Weights of a small GPT-style language model, trained from scratch on English Wikipedia: width 768, no biases in attention or MLP.
Each number is 500 + 50 x the weight over its row's rms, rounded and kept within 0 to 999. Layers, rows and columns count from 0. Numbers have three digits each. The size before them is the row's rms in percent of the matrix's.

# layer 2 MLP gate, 6144x768, rms 0.0812, rows 1635-1659, columns 192-383
096:454471472442566468482383469522596535525548550492491451474545514502592653388578517481571529493500542427471466486423386403528558438560484402528548427459506533514541561463508545481559542405479526549402452412485498543497535500525466495558595581488480504500448521467511493471446542431510440468498487462467606515512520431445482373480484494464539499534522537398513514470503600435470513466543519550487431550479583487529469533557483556526494376486516474490497446433443425490616607574468625476434566575497434362502436448498460586475545578507532574452448514536392415521621416469518509410
101:560459589505497537578548607586501433483644494453492566637505481483512501499509459501389505535470577454533532494452482488488527453480432453406656563536558441479449393538487480467460425526475509552602470526487543501518521510494441500459524533512509510384496435502570477595496538605433426437496460507533572505555476497579486435475532539531577419493385504516571449441457459440480444556523485492524489458467536450556475521522496531572429566487570564393552502528463513544454494498450521489470615546500428523487463484589479507415474557483595478549520506519499505506594473442509544383
102:563583602484523533544468519495485410533509480456401538409420468487444437580454554422544514467532417486489465477463557422472527487483468474538460450533489521570452412505525434462515491545408463604510545461426641443462442482543523502472495518488412496453481512569505395494473490601528481517514465545529472559494434393476450506492498545567505490596401570425366543510500482553427485469474492475515536457481455454463482470467503530479473423551541526583455604454558401536478485580527592577509528423529540508525422449514431418503498543624427588480517497469538450552482454487438484536
098:548611478572475468464549515444486591466494583469534544430471603560411510531490485445548565503512446505480472495489516532564502525430425552592553515515457449507561518581459514493485523369444534495540566492513566499501552640483544480402491540564544443466487543403449468523490467515509458481541524491488484524471375480575545497509460429442482544523452473437510484373434521461434423612570517514441463589469557483521524523402507492539439478521579478424474470527528520528419528500517498529561494484526475527462521425557486529529547521594498448505470456474434470475465495497524499439
095:549511461490468491495487464485503494515466414518574461420488503506454543461541564446540544472508401432518474488565433466433557471523502460461535515486490561477532462524539499450528546486490422593437461357506561507485467483456558521413518488481502542438446540523458504489483487549518504514595504478504429484459483478500592435541510415452562507474448579481518489487436554517483537491431503505591550549419442445543413501458532602567485513507569541470562520468580464442488544464499453469430485579481428587455531499617521449544493463454565525518477484553419541612476512531466452509
101:506503446506394480478503476544572453535624478523513460531587472521468530521471506572436591556464467624504514441503515486424464490567549447591542417567430443515514589517516513451451488457492456436452483446491465499466494530501511555588452430418516496458560551608603539600509501468488540634480388495515477524477498541506559546463568526417483501625505511517454451603451448537481567536465577516546487443517528467597472506498572506495525497453552477530557476497535626492477521520583599557493451506436519541484516487536480558573428452563495500466533526401623521519515559460491424559
097:413476449448452447503395434495610464480551544423469542466445440483424486485610521474538399473500539444546519534417427544535483427518487366545417505455467535634430550502590412590449499507487523588463541482503489568490423520527542494587431496499428581599507589582532589476554460629521472517469487549444537457524523488422506563576531530541563514450517531482516475512436505534493522455578546456571467505507454446490521477392563535534459500462501374501547499501511515419527476504486660462518494532509592581460490481526504501491431528487469549543484536581538431501571444524537540572
099:526542534461470549509524493546499475513524541570500460525422501529493558483431484529440587542564477546476438502435417560499529436562514446489509524494544534487490556503488457515480500499531502464589509495515510523423437525513528523417479490495542547536554538572546582465493617387487508499520397489519361533521539455601400491465573434480509498512617472503546505513495454501461483516461443428410421521463606413537497504375465398457442444431486577469565548568486523434473449556505530476521611456539543503547534437467435570531511514482527520508543489467503479426502625420459519500
099:526396508562492473436497497489530563544552464562484477431485418584399515481563456493519545453475395459484460559433501415553521462504589477391475495455375556496516447487504561482472459485466574481427483533542540525443430422464469582466469561534446472517525506435550472483470558529480561381543411591583550418463519593452485481480536430368474476557575555462426589439503381488529548475554495453577466635448455471564488500603463474513497483522567592527494469413560531608512514453609525454572521484493588571480500487514467464488467484464471567408448463423470453489525539443559481509
105:409507513414431543512520565386497527560451462493504514520446509474519621539593433512473532520513547511476505542456570555515476511434503519542579521506487534427514499536487497579474481536483544559539438498459508473451428486538556413510564587430557477474507506486438547507452485562517473608499429450471440552530465442527542440492481494506543497508529511430518433556486541553556406479518529548484531550507565406473554464531520539443544449655433495553425515516511538589506568486584430504621573541568532538503493515507342465507530516452572456464499555527464503516530521490477366588
099:570588532566508569580456500527509550453514484476494561506447536498481495570497426496495534520399477559575527571536481582462469538461443522435540550559418547509526541485485542510548485471491486549519482528591515458454486483471498458547470486482524515505487486474524489585563520523457500500497464450467572408460496478569552452563516570506457517492501488563449448533525440410460519544533569442520446511474502602546457453506485491522476555496440553542535424502475535618512491506425559511544479518523558407437504502537517465541580464591490559460537456476520484562531409477465509515
103:549605462456539486442557528564436481481431468470512562511466517465485540532545485376488469499546422465536564566581482485556509566491498533567565576552457496490392472449518556608513443501501452580498482438552494429489466467499500468494589436458569469582407539455555584450527471506421512506486475501469450529525573497427542521597596486596432561517539493437501449498459483514557504512482499590472600503501487466468418425480543473497483380474366456491437512517460479508435519495475556474493456472525548551574462583433543513497546484491533503450585506523558581484471465428511483570
102:536503455564578524543417502569505476538616542531471427454542522468383517528554555538549475505607552459513553569453416508489385447457455396448433428527573457490531500474555389489452595442453481602504419528522433503560524472425495536447445411535469494518564595417562517507457518517518494584449585535537510465498549509587625514438515530458514587409476460553579544509516544498589431588536495488479468571474607502539508524425480456479462512475560536546466534487485552492534514533486515477508501487541497552382529444528450510469481520528502498455533549474630465519528410492490471546
103:427506543523533397632507541495479524480543482511474517531468498519469448564522440496460500521539493549509384564510522567494566458442458478436512396393519544431456475517378491529539489391546351466488558474500453524456516478436500433567530461556520587601498478414485548432515415487515434477449516547427485481480493563470508554485491529503489473472492491515510385483496492499457524486486471557496537510455522470496476538529517616581431521531539581559525436451535483517541426539573440443467588590400442572553556511438461433508509431491553544516575494490454485560558562502437538457
100:488480457560557524512510438492497538497498483397543577502465478503423490624522495412568544536523540514433411481449574515515502483516433493529554499451597438482424549502485435465468480343412508622501482541422557519564414566534485544488519614563487470497502510451548571554520482454414509564472457457568394467422474423498496538485552576471492564598546453543406502544462508578516517490435466474512489411504473497502532417534543530483455408429487509411487429515502480513375437481451468453484565463497429452491492507505534463465507457487457578479566494537456495531456506467474498550
098:449426510427465474454432517473524453460549553499465469493516450501508548501587521293538466488502510507510527396479482526542517505506549506523414510494514623567523590398460549546412531503489460497520384526545435669438487509353498505526480509451404510436553534563515492441582371520499528487512533551476514480542553538418581494552519448555535503563486526412443464544471558473563539462488447395418537456524515488490478402533409427560492492459558512480527464485404519486491552516489573490486481579485539439509487471509505460519465535469463465489524548461477455440512507493498493379
100:359483514420473446524544528566531575433524480492512505518465541505442462485467424440603419479453441512444506455568490520437500505539454449476491494568514565475487444537493384538526409572504469528495556547516429542398510537416507426476566500452523411467523522586406432554464579457499465513443518453627517626615533530446594471483505444557475533510485504588490438561539451507581444491647475490491499486445514555436515472530501522478438525471418425421512478544538467500500461459491488501554530558484489541449500495494528514404521476507528508504632521513568374554513547497537431424
098:487515519535561552545558497412464496530480515455579477509462484548475437510500499413525596483579420394526451473549513510450451437492490598446470522488554573419430520527516495578319512461528548487503529565491448417504531464387534534534497476418558521495524579516506488432535527503558499578415436501534481530491502503417519518521534560505504518483523530513545554479468482437493565462414521503565456527558517645506566541468473489533546419459485592460477499501527428483503388507484506491526452530385527452502478460491474487459430467551506513568548371534456530578462443472482568520
101:591504531475572462543393550403482444458488365480462453474579433452466493484527470469546511525478494517528520528538531629458472556542524504439426514523486510463547570572450447529502543443507527475536535471529543492573494501418604512497572351491537473468551508461563505483536518499436519602576463484437544559480465556450564452472539417580482592512476551467492545493593571552359489575538429509519568585464499455533501523523511522426538400477573407511527540502567604545482509512612554477571513547409466453584549554432548495469489488537522500547428485535523563512535524510499496531
104:527500492452601545555602515437510468551472457460481506574520445514475475581496450442487546474507572444524519500553436503437476456542551504582510501504507441539445421447498589454530519483468550544483539493570453486492481439561463411521447435570514504415473431553521555554508586485487514513567464514489429506509570538466486496522547510498479480567463428525423505541599498444472473496407503512514474455559473452361520547523524492541495386582490416484567471547610507511517478553527532516497473541492497421487563558469541491515462531538534404475635520544429492526518583484488481498
097:547466473543513539564552435468508451431588469535546389574540460431459487475496485455501616496450494593514523477514431536410584406427531482447468550577458553496507455525481537561498478452432449417538510561502576529461617462433430495612487487383534464497460458570400523470472519561523499533534556561500512481478526462495468447532467506469479528575505508509527454532517513484560531403418598432491475495518512614474526448396515524496525497529508536594565475592443514458560442524475546497570467469492456468416504511538505389435342348420493456424480450505470463479501450488591513440
097:529493470508435454483444425495416518507473495510503516427517487477470434550472630530506586530576534469435419523543503474492532496570568506596497454487546398471495436519604453542533497520470497496521515483527568444468517585470506542570552409473587495397442545607510447544513469546531545515504428475639526568448554598612428471419492476608514492553483483501549533535479496424497512466546563563437400587545430459490470454475526513435590430520469503487450468609512537555622498435579432460475473521492475550546439524516449462448430489486497488506492597496491370497540470508517471500
096:480456401399457448507470536495536559507435444514507555533473423467532523617462585529523460490328550473457538394438632534592527536470507513455464475580435572497485506569548551565458463503493518365469543507494523458468508500451429481598396517420463465481530548479494573456509550547534473495527482417492475514508480544550490549548499546571487519512568466454477463506470425475551465576612558540505502488570505435472570556551540469508597560528450547515521534565469536482540421535501439393441409528554433518552563541520577535505496474452492523540495538556543503511546533489485526576
100:513496512422590483497574580471483448559437444505499530559520493539508447504503464472543541463504565562482492549550447511507471450414425519430524518493453509493490534494413605482518506520494481622512550546521444586448484511510610452523586516521492521555427506421494567522539428473474418602520557532469411523446468633467518415415451357565486517419540486487483532462534457449480440614538544501564442428479435562495477567474552504517564553524523489475551472433456531570516546534594530494604461600534540540610477501445528459517387486528563461512564482568484517556579440498533456504
106:389483529507599422435554423502536421565516512521445456502478495455438488512513495485478548500487606504458557444577467448462538427510521449458591545517430431493522550502462532571426507468397526462536510422422522579437469505485431533482461408492465526480564538507479553450547526567464449598479476517480547507476538486551508586449523489400477427574602511521443439453563515563505593581495474419457504447467509383462536501451557508502482392592552516433422465438506478554537408493532505413511474523457508406457627503404556488447519463600480497485513506522481551485578434538559527502
# layer 2 MLP up, 6144x768, rms 0.0796, rows 1635-1658, columns 192-383
101:477566568448486420558458429473465421513500556489546522461430568487498569476546462535495532542490542530405516534458458466546438549476580527534391450569532464459530461489488558469605483443563542521556479515536489503549438607472504525525403456534527514463528526590485497477570528455638499434480551545460455592527421442572562512389450573518488521610418537590435409448471547505487499558514417492595582625479535577482461565518466540525483497553547475451529474476556504529487483562567488475433600523518615452492441530454498500577554474475478471556584570549447469529523553481616473432
099:503428488513498456437462482485529463561563542397476593486517435600467451559442558526507502425540445508459519449404469528469458507469542525504496458497503501520514506524547509558542474457491395503522407524497497541532531461437531560475501417569488448436550402492431579473454527519508437522537523520453473580446471543538507520420464471470525488529630522521572452394463452585484473553525566529428448440540586478570464473436524497496497452495595514521511579581534506482460478522498476477484497475459513457556565507427510506436565475467433470538444582453488412533500433405534536496
103:549391511530562532554499480600463524541547476416493503553578552526543466490556588465540464483558550445425516482475571584490493417483479546419562565449459492501556475384598525506493458420537535379474487501463508593446517485519542419557588512546483552484562445549451560481457454539534432554548510562400484483476563509516569577464512506434470470567508535516543510418487481515529482525557571441482420428502561467531410466577397475478486508580386566538517478498446487439472505490495436510459422502511483510551577600488457542432471547556481512522527502603504565507612432537509478478
099:491449449450547535511519509483495479529545470479500509548557525497465441432587452454545422478497498450484485514488612508578465557472580484578433471508543512472550423501430521418502580572525615440495470457508519462508570565438528508508429530525513406545460503483447502538541478452464480467494544456571487553526451447570540526580528424446527489432485490471539426520483499483500432498478426488529566514519497521525513432527487495503466508502502525444537503574545509508444535551590533423449526505594510477434446397431463474520537494524542500428496451491417512411458533459508543498
101:549560483554582565460442558432516534481561469461566564499530557506568512559535420545561536467453542522443426443514438543390536469456502431587468529558481546462481456578444497524538431513424408571531492548513531498528490459529469440380535554437510499458510460477512558566484591503488513539574444461501458544395539411493471582570529604487544569616510540443501485441389507544512482484515529504445490561442510526472471469472528556423451432573477567461454461492424485545472475546641464609472512487470487515440480467480463434420529453524518539570573442507533451546499519568444413527
101:525443484528478467485419517508584517506511461483484485535532488446487475492444641433480511499608563571516529529453497552426448476462395445491444503537483414551414525473534470522464463408539546478497502504409389427463476543505515454525467535477515431510423536513500408370475542479429478526546470440496545587511448512521490577617446554495555515472458463444454480558458554451518542445501554487610439429453469504534469498499567483467537523572509454470523519411563525485467546458446565547442544551423458454527466483512452472533593504515510505481521494523466440534496556481485489536
097:431458422526592490546469477484568496475450621491457533491466458449500463474474516468522454525506475433513565500462438442553435488459536405434463413488458564474530551519554449556422506511583474475440547503534429551586495444637577503547500460483467583547509539429508598530538475461434482598517499502449463549502482501372451498433445524535401479580584509501502500521415531515519533591541487377487496548499433478480468461487518492445505527461497405575576376434526487457458495475515505465508411451545556491476481476513605467527467438537488501592412501598447435499481440575528589539
098:589425502481459483584473480569429474416454470583543501481464544460366443491447385632467500521509521509480507478457480577444404484435571495473491528492507465532384419452561492470546500527499468578574494523428454505496494498521466435498520503579501407512513563458494490466518567450420608407488464515496497535553472484484455474484561490478543421490551431420446478409497487563513480508483503534452342523515546508454510462559552633487522579597509513493480514457539524558504642459491455473574461467541537544528455417451519532497504321558412553453502580498494529635539602463532550500
102:438468517445493504375549510366501392604562438560536479479565466475416539517523479607482548490489484507489449463467566465421456478520584468427568480497442583554567457549520496557532393459546502406529445519505445445498409484466445580452483553482428460466479619453476513471456511537463543472445454583574575478405634524443509534449450451398469507525558430515402542496504391481456463500555516469543444462483520546479588453570488424461468485569538544510560537563469603576550504465517546517510602515426521523494566514615506492510477461406515546481523489402494512454527493403560564507
104:424443481502458528542540524458399531540413482565525453496471513454468462542517438509494478460447558456474501517466562497526450489418482521560558477511519548406546553468460529536522541473544455519507540507504510519565521453589507419546488525484540416527473501532446438531438516516511428508410481504567496534548436420525584510506481478458479550531482531387548547525508509587544465494473561572507506515463547522517539387514413515470531505516428498535402463533493506556504514526537451518632558553550581555461443472550426486454416527521440454457440505532455491491561545450440450529
098:508481383565519507546483494557541576458435485476511525553402432442509456517392506511521485593502408539538556576524530585531532564497544450434398545476422492525497588551577500488486509480594569430457493530463508556505480525518488519483464497596522532581420477527441391555463501522441495493502448555528440522462486531405437567519582544498549558559557474473522499606541529459500532488509484439491458374528393490486490456433529576535519531489482460481469434414580481481494416595401404494498494426402443468614460392455559505521537524572416491464525552532497563474489524542421456454
104:487398476535455464516484568462502619485541507566451573533563438524583531542486446610538582514489538484374460501432515548477506466457491393452463460521640541445460521558525491431554533466500533431516504488412520569545605509540589494511406575521448490423570499553428493518549570482575506503492526541513522451441499516484476440460473479455586423458490532506505493470478488532428457504577448527524500475435502498511507500533434482488559677514546500472547530579545434492518472533563426492549556555531447505465511497504465552461504502561503505577395465554496436576521552537485544443
097:534495525513515594455503569497599343588574469572606593594537494438440416504424385569500429381429525425456414473527472448519485495463552518402456484453469536460469525466512505450448498609451483503577488598487553538543549442444413567480443515414413511469489467460548463486451540467513469448519554459563491493445467549387546485590552478470497500500395515500457478520630500461507450519594549522436431440488581511518462524513506483548508409534434520503406539463460547436538514473524537452536506512519451485470546511505483569508407480446449504482420507538541448472490456540530552466
103:429502575580465458571513514520472474423487476545526533497466556538480417572485513444447479576526512558534453527516550495537595427434505515431587534464536517426511510492428462525467470456469402480486516414476434468470492532494527443611480502486494532587501488505531519420493477480431469499497540576492554476511501673441478456446507426473528460524479518463498525486458469596427563530448491516447523484472439488484542522586533481584525552462522624542524530481539515548457461555554530529497548574449443560515542418477568470501538449392545534510493417398463531579569445530441559431
100:492497525561521485481438601470574544580575463623472459551532599512458538402466507510504518468455502546518583501601438571462512589500546515546461518553482494516531530484553509451442516525547457556591447494488498507502562438383507405517481463439467460469505492542433435488481537422466449510544566508523495594503609521426561443462515433509405498455458472451568502422563578409479444488485461545478485571436508464520444593539488476504443559642558465486545466517533506478472516571583495429573498491461459537543519514519456568549462362584543417549537492446558533458566468540488576555
096:530486475460540496502529556580430555522506500484481575473480464562515476565443489621476627490531467488448503512464564507485528453495492419517381525402506442551432479524475461474549510519504604427515416518555624540594572533566567531427549477483517471471544549503627503567506517489545522460600505417548532504532363596613481557475528522469578471458466540550563480516480558516407467449525461539517527470444496555560483502488512585495478598396474585478530535501462475547527476529497460494493413441475531469485516505487537549508485487467531456463513489511461510580515555566523497429
102:480508509496596525470477445456550612574427517457536552515585482489553441505437506555518532491383573471489435555447485456501541447590497547564514551472516511572494478379515497509552488526457445397388636487490422494473461578490542454546580635498502458514472482470565402515539501477652483545514519579527505505482521401526483467497527464512513473490491483502524550434469505442435517470554496533441407527583385430587566421436440476519483495471427503530527434453532522508463489484451500511481589600458547466448491451449542545484405463515534496499586441574496496590470500499425521461
101:469502542505481493526624481518566503402540475502389508470431489583528456558482527475489514525507590574575536464495395514463530490472392451612552489643553497599495562496504566475478559519466511524555426575494448573537447512476479473429600438568541521429466473554475462500525488536542508483508460462389520515473480375494498442511446534449509442450540518553448477509475619484518521527538544503460385570489503599512533491478472537465455486550552512548528463478525546538487518502506480447488411486507604445499401438476495497489424496477562450480627523444500615525646503492466488485
101:536513564578548511469371506465534482442431501506459471460558533484537517589494556514479390418553457544518540528450520513461571507468484515508496540554557485574540477517539452550449458502512448483594534557481543578504574465479450528513409512458470484471493525536544542545537487502511578622534537493499371497488456450550483461527513476477555551439638456438468394565515512483481539616614591481489515429525396520399402490530526539522457473465432533620600506384491475492457404487593457445506488514523532509543581558499538502454498509431460604529506533500535465500551541433596469524
100:441542471529480527431543501527435517453494414569473448488535494546437539441528433600493491479543468531504614482492431475530528436490460546499578553484518415500458529531494529475407512501462503506479506500448480555532564502481451434512460481530463429421448523536500527461482500490416462541557426519585527461495413571466500451438499553478561562428434509486508552461379511526555487425553510458451461477501511455614501438464513470470518491393547547454452513491403448402448526497575466446484490512569459437419415527519582463462535495463509516539590543504426500395542375479550459508
097:533409515505419476455463537415529432493411426451475495555508553465507520501465555492494466525537551439473466569449557395422585488462525543471504533536546405547591555392543468434521568500441476496589501491506434508467531535513469468578537473500548505495395485423465467449565478513573525564592427528475491569522528563552508464437522408524552583420466481493473442479481592527624525446514510502438488503525361388537422487547564512468440550454515480489531480508531512522565454477486533533558537505531554487425499422576474487423500557508445510499527561523461480519503500434502406589
099:485399481396447534494552585379563529549522475407473489547565476469523463410522415432468492528634508472434529543454526502525523510519487551517497507562504508483473579455455533474436538510509563520537498408505458433478570458652390370383619496452448529558539415378597467510577438532462413609534526497478505489437491515478506477573544531500556473482420462521487466491500529475498543486521501473508454517427478564458569538443527484492419483412510505570385438516440423547507535444542521524508382543549566478539481544502416550477537558571516514469538519432527522536481440459474472343
096:572463547531556519404528487483560542419502483488495482469459533529484522517546540469618474519578439480603527491532553524566534522515421446498544582500511482512520552532527613536474544581538489428646477496492548622478494541527563444522494558469514446556473487526537439589505418517497441490622466453485478486513598460595494509522525494513519476438545454447466574544488526573551455505490571408495563494530502482443493400496482455563552490529564533511479474502437450488472502459474476452500365459460552462487463601492514566441572516530544397479451455524566479456418529404505424556
096:524573469547502457484409474451555511484469435480502497447468516472439503472566587495459400434489459480514465557526527407462499422621474540438517539501473441569501495518566538533439545487423599547500549509541431600472566545507490509550511493469427516537560461580477640556512462530570598515491470506535500502412475574523475487477433481491540558517516500567487502560485544525474532468451492530496530449462519604486440551493437447490552451536468539536531428505597488507465489577487483517480462502413438480456473540569432530556485438588476502460466481524526508438595481475535503524
# layer 2 MLP down (transposed), 6144x768, rms 0.0539, rows 1635-1658, columns 192-383
109:593569642550592501484553505554469534528548495495466570496509492525494540559460463527529485478526458416430384552525483567480420512604543557512592594434484442482588420471517516439531510496582535454480376454523562463507520504475519469484403508437504464599454482518583507505532509563527469398486592429484412420539547429494481583511526502384480507472515557535481474449471505401544509449545532558518458530555503487499436440488518460453609482503438528495359450510527473442438377520609410477398548403511505460523574499514510549550498542508493528541457577501479549444488433487549473503
107:503562509432447580455603467458524479456431528422402493541562455454507540478459417498465496499528541479453455487426531532543504558504472451496562525441498504535545523473484509488457487445391499530559483477540472451555420555539532489520516466427479451460521566547486507475521564604479439527464369580610557602556460539421588566498566505455558516487456503544516511550516476512609574497556462471493402522556431307540525458514391476526515470576463548552549474485483496466502522468527440396573470464493516438490594572489566528480472414510531458414530531514542448517548519424476544533
107:518466441429421501559564590418496439545499515502392524512491459545520514572531565472478460453433611436486482508491520409584516517500434502582477530506489400502548584525445476467460503512483482518523565448620467515357504520528406486468617532527474462588591412602495513468464509492636496507532436495500488531509495522509450528557490478439553479504487482579526559438453507560450404482459477590484452417451503563472473515557506431470478502466507568432497639503493523465469458401414564473544544471524516580574430552502481489468514551444482538585500495468509430486562495453441471529
107:480421496506522590508482538541452442543494561476524501461477512463515449523466465507467436539534525593572535503546586439552601569473465406474536537582496464435438415409604534536535457490457470400545493461549465535494495507535436544574519487424478441520450569553537457458446462558538502428468431536560459478558507522542473580458604509529538536507490520516444426580532455415531455453437451539476554469492423523490463523494611554484540569517547558553528591462486532532552555420537474475533501532557561547575422413493473538528587476472475526578528547528593459462480558523542568541
092:586433517440548434483552493455471436368460466396489515444511528522612515508527516529444500496519453565554569546462656521479424488502474396487564525497539543551571416545352535546430525515480490442547514467433555558529472551516513483381535489473537475479465499493547471510472553463539475500543509434430509476456601486514479494627542513524514467532518549473489414438498534446532463554513539533535461572464566534550493538517463455479395473437576457417489508427491441466551511504555415503519556581568423548559503572537565471568505498515561499512532404589490557507475585556534486501
097:538481426558466462416422513602483512558455404450512366541541477441539527473504491476482519474463470506342382570434539515477417574481401416514499534446473503509496471544538386460475605559482465470380583547512548522526512538532471490525409488531482510439493502469566491488504554535542481469442549509428465508497462493527427463442414509476481495549514450459474442488503453569572564501574504516410456465384489491437519496541538462470490537592456448537544429419506540495593476517487541508523465548455483495488489429542642545567594533541395548470513435581449452490468547580452437526
088:491499532541461492477576471498454475423446542512454432487576574515530472415474452531501537412488418468467510448584394439493527498449464538448484502475443492476482439524522568520497468489648418502480501517451484477521442494408483478510429479486507430574524433545409528480511532477422493619468475458571435452499422525414500470575432495508519495517512460578540573533538493568497559535414539502587446551457498474536520568482446513447520485434502573523551443495458520545413508522446544511418432447520440492522487576526562434493473585565543532478452562453541483505441533493502484508
096:594496551507475525533456598454585516443494498518502520471606519503527509444432449583517438442487470574560531541544469454531531556507585454477494531526492558398478536432599477502541568460449501467546453511420539461526475420507528466479494579409501500452436492437537548442511580512525535551444526470506519557541421564484525502477479602365539495518485539412511548452489439561567528552430592514438505447485477552451415508464541595492528515530454481494454534450548424543555537518519483489438435564455489488508487488550550494530444459537491527456518425479540589558498521489559516503
086:508441596471413499471450543490530522512491515569465499488562545530473461530481494508566569444477516484468552534420448417474542553473467565502492438460514524391499535440520419462512486573529455503556470511527491447447466543412448592428513534551457567443451445504500495549543542431436495424518572491499457492492485532468570596514498453417447481485531527474416452502524535547474554521469494567567399545471532572520498493541489478585618493511487445515457515492555536488522526410548436486516433477485474476534530557531489508400430513435523548414423532404431476426501532483574544443
075:495518483455577509522519496571488564501460559462501510450587519500419458565449449468489513458520442483502405473570582535562446540461520628573530526527632511473577413489517495484434538480616479506514479463508500578488464475512493537433553489526543497536539474557413536483482523504486486588484501417481479472541516529594511574514622530469485407489528460502545509512507502594542590549514461624468491494416460515507544509456560447434525461532539585484447513516504510472530455534556471539538519559470539530427440543580591488490481471516483474516528481636585452570450493428512445531
111:534543411558509433457473467461515498466391532562516448455498531518608482513461548477494420451488465549432505574477476560558525492630520509443469501516487470470490469523487494479536470455479579522589554446527516513555493614558488531474538483593586571457388537494477578503484514474446550511533483503614397523470358524468522467533331456377552421432506587473485484558548490492558540482511592534569572535531517493556448522604567469454475450482538528540486491466652445422483523488474428484579631420472526493469458566471520504454485479511493555429470494523536541439533528535529549530
075:449469463515534453527515574507526467522493414530546518521510517444580513479525541430455524423416546454472501387439574424443507507470528491476569497555444422452602576498437425563453577485462546513443501484409499455539532421441420527495506577558517425551545567466486444427441642566539519519570503529513497545469471620431500519482516450429516516508451465466526518490470509490493508551554576494519504530646483505534659493527536528492448469566570585484598451528571501420507530513518463562565486463495470456467570455558432475435432490421547502431475508533489477534648567507431590554
104:462443565505535547511437460451588399533478529477595514505544533523470369452460461461482463449560515512540545543504539491422400507432581511449478367512531490475529481530443461483520588545474509594407464483451419570524395567561482609449431461387490505506444447561444461436439420493495379594481576421535481534427457513454508476583513509496591547467529524467540454534579529453471562514482490499508532486510560492514471531515443527485544524505529469511436520445456525559562508598509510445596534598467545453550505508500476503569443504513581432497449487549489466516475414592569516434
083:514401495469598466510543573498509467435567505546533455549448583520467504555495478447418488518541505508460494511472502568516476584564463493427501560479525456479569408562427463558492544457427646463576559400458537522512604512410416475472540512602442466552431463489518574508467546461465461455487520490476500481508428497458520501393469454408395535486553411464548563493497552549447567528395552483547479602424497494570587540431526522562572497476546491475509553508586564533470468487418582394492498403479571425300469430550529545499540502425413485546478556458492568513616491474537528488
089:494427440522569523571540488524499429487491439520468497573527535413501502542513466485504472579450482491430527526528517473493436482539441493455627526424550468436507538511487442422518471421487515476572457548568534509489465492561466547443551435523548463503550485572567538486600450561504581490483468458471384571473444429463447504532460516451525434461487424514525497496528409535476581574545579473550504477522518540525481424522510550493559514494517509458530509432462529564477477454414442490499664513499519501519580590512337421523527537627463516401496375524511529511437481471482567503
100:532551523547558484509467510484487576504443424526500459503420636402410597485505531494524469444472482475426570505457505465546538590437481506380480474568466445432364498529612458474441480502543518457456476501512474528525550443521428478530432573519544490576520514452493527515531498538511540490557519551484499457607493546506415494594507487430526477499532439483570453533450499522475555432490512479501505524511435523485518568505532554514496544467550490498541404496494572461555515419465523467472442453445439520565528537450473481438428515464496536404478614449494574447462465553513431495
112:576496527518485509454448529491440476511452486517491620500532456626547524446432512465496478489425462489424423484612520500590438522496470538463434492458492506450542487521518470562539445565471530421554466557539454484523480483523488460573488519452572429486446516453485536443507494569568525488515507481534444556396520536587463461480476503570479469487498496525520491510490542424375415465530418495551529435503490502433461443568557493544409564473471465542507459521496486517458514552417545506459517530537581541448473515503494461444475469486538584506582520488463446523600447524550564448
103:476527517536550463539491458546442589582600488488452529515483564489562507447553581448634576490482438553404588540522577465454525442524563490553549509496496501518502492490499548499381425479541466519492561519489456382475450494462545595476544447487463505456516518484501463532468487464551369489478494531486531567502480460536447502421538508509575556535574529505451494556575457402473460487524553493508486480479632550628534534510550621493586514544573462395492372528521492559543433550496570539557516428549398422454483452540513443470500474538495463412459515515441474473558409499500524530
105:410465523470543463466470506489521392466379560498473514526471379489491483482447387524488447479564515487420497480455503517471537547502464540489468500509494516438540404562488520547426466530564466552474442553578427502473533414473478484534432434474535536473477503545482519576513468487512490580441558502527450530479451450582496477541499438570493540489592515467398452496531469597450459555553531538486495484456488543428422422486612512488397439515515509533533480497472547564402413492550515439483427454463527426522512457463585508495457522508461573591499467518537514477502415496559539541
099:565501467549482536522429431485420425415475482573540460519521500454450504588487446499536515511497543495425498508550529541552459373500476497562619490586520460550497463515578447462497492486450535490455535444513496496559523477424554489430456575441543466588488586459504441503568509479453557516511539474587375480591534457533510535508524627567429427424514466448468515428522550427469461484496483485358451461462528515419570483523432589471476449500574478530470591555519439533482514499435514547505622451430490611488478447508493490489437541571471407494550495494495562544505450512494490546
109:481486450568484464501524526568485456451523550603448494510415445477539385592502456593545602495437453441546605526481474572394558608532536446479563540541408483457427524540441450486500536514473488556511476504399479524579530449559565483582494402434509403450497520570507547427484466537458577419457514476552494454570504535555484573381526566523548490531435488430591566473470493548481491447493542523557369549555533440494516429489556462533533503377502529558468435556621602474544501507452487448499476463507470394552502462557542510498445531496393531530558528424535495553490519549525541446
107:463558470429461499421468541501481497442503559473444508465529462461526513609488559459470495553444538455494418547594509416566448448554479538523503594545446474554464469489551473605480376493449532507540460462488536494399420505466440546515494485521478517461483457610393483566571435559508525495452485576541483474528470399400545483467524474586621503590504509594497553427436448539576477503573615624420548578569426528468525509524498542444580512547505500381508501516575450520548559457556508450519445531528594577454540568504418511452507510452522441514446563408395499567604486438482514482
105:527506477546457506448554441499505491468559600481415458604456485533478454528544446629486488587561516486563499532500563510575434483448472588407537590451580548540501496523456480501493450540493544510555556471557483506509508481529546447433462343518412470407446509581524551489492423445512426540505499509438507492461461425462507476415474384550502456444501527456541543493544471502507481425424511456526539458520488543595520511433599506482547404567389550527495490525456553524525520454470542571488554491507486519416449486490466461540468542487565543466505447470500521473383413438549589432
112:443484516458517474501491462483622562406518429512457448508417560459577520539506581500508626456492455503513464488529547476493497439560492516465514460471473476499420475500487501591489507492490549456615545495432488597410484501421352640480464514396525487527504548567475495484450548464525541494574406481499537539389509443499449551520462491514530530493520563455517518524564569550557533477531441418441529506477518491411514413531502531454522545482504366512458531526543491483579471517432465481491591522511565442455524455497548546550440567539481524482504501432493562415537475497447501481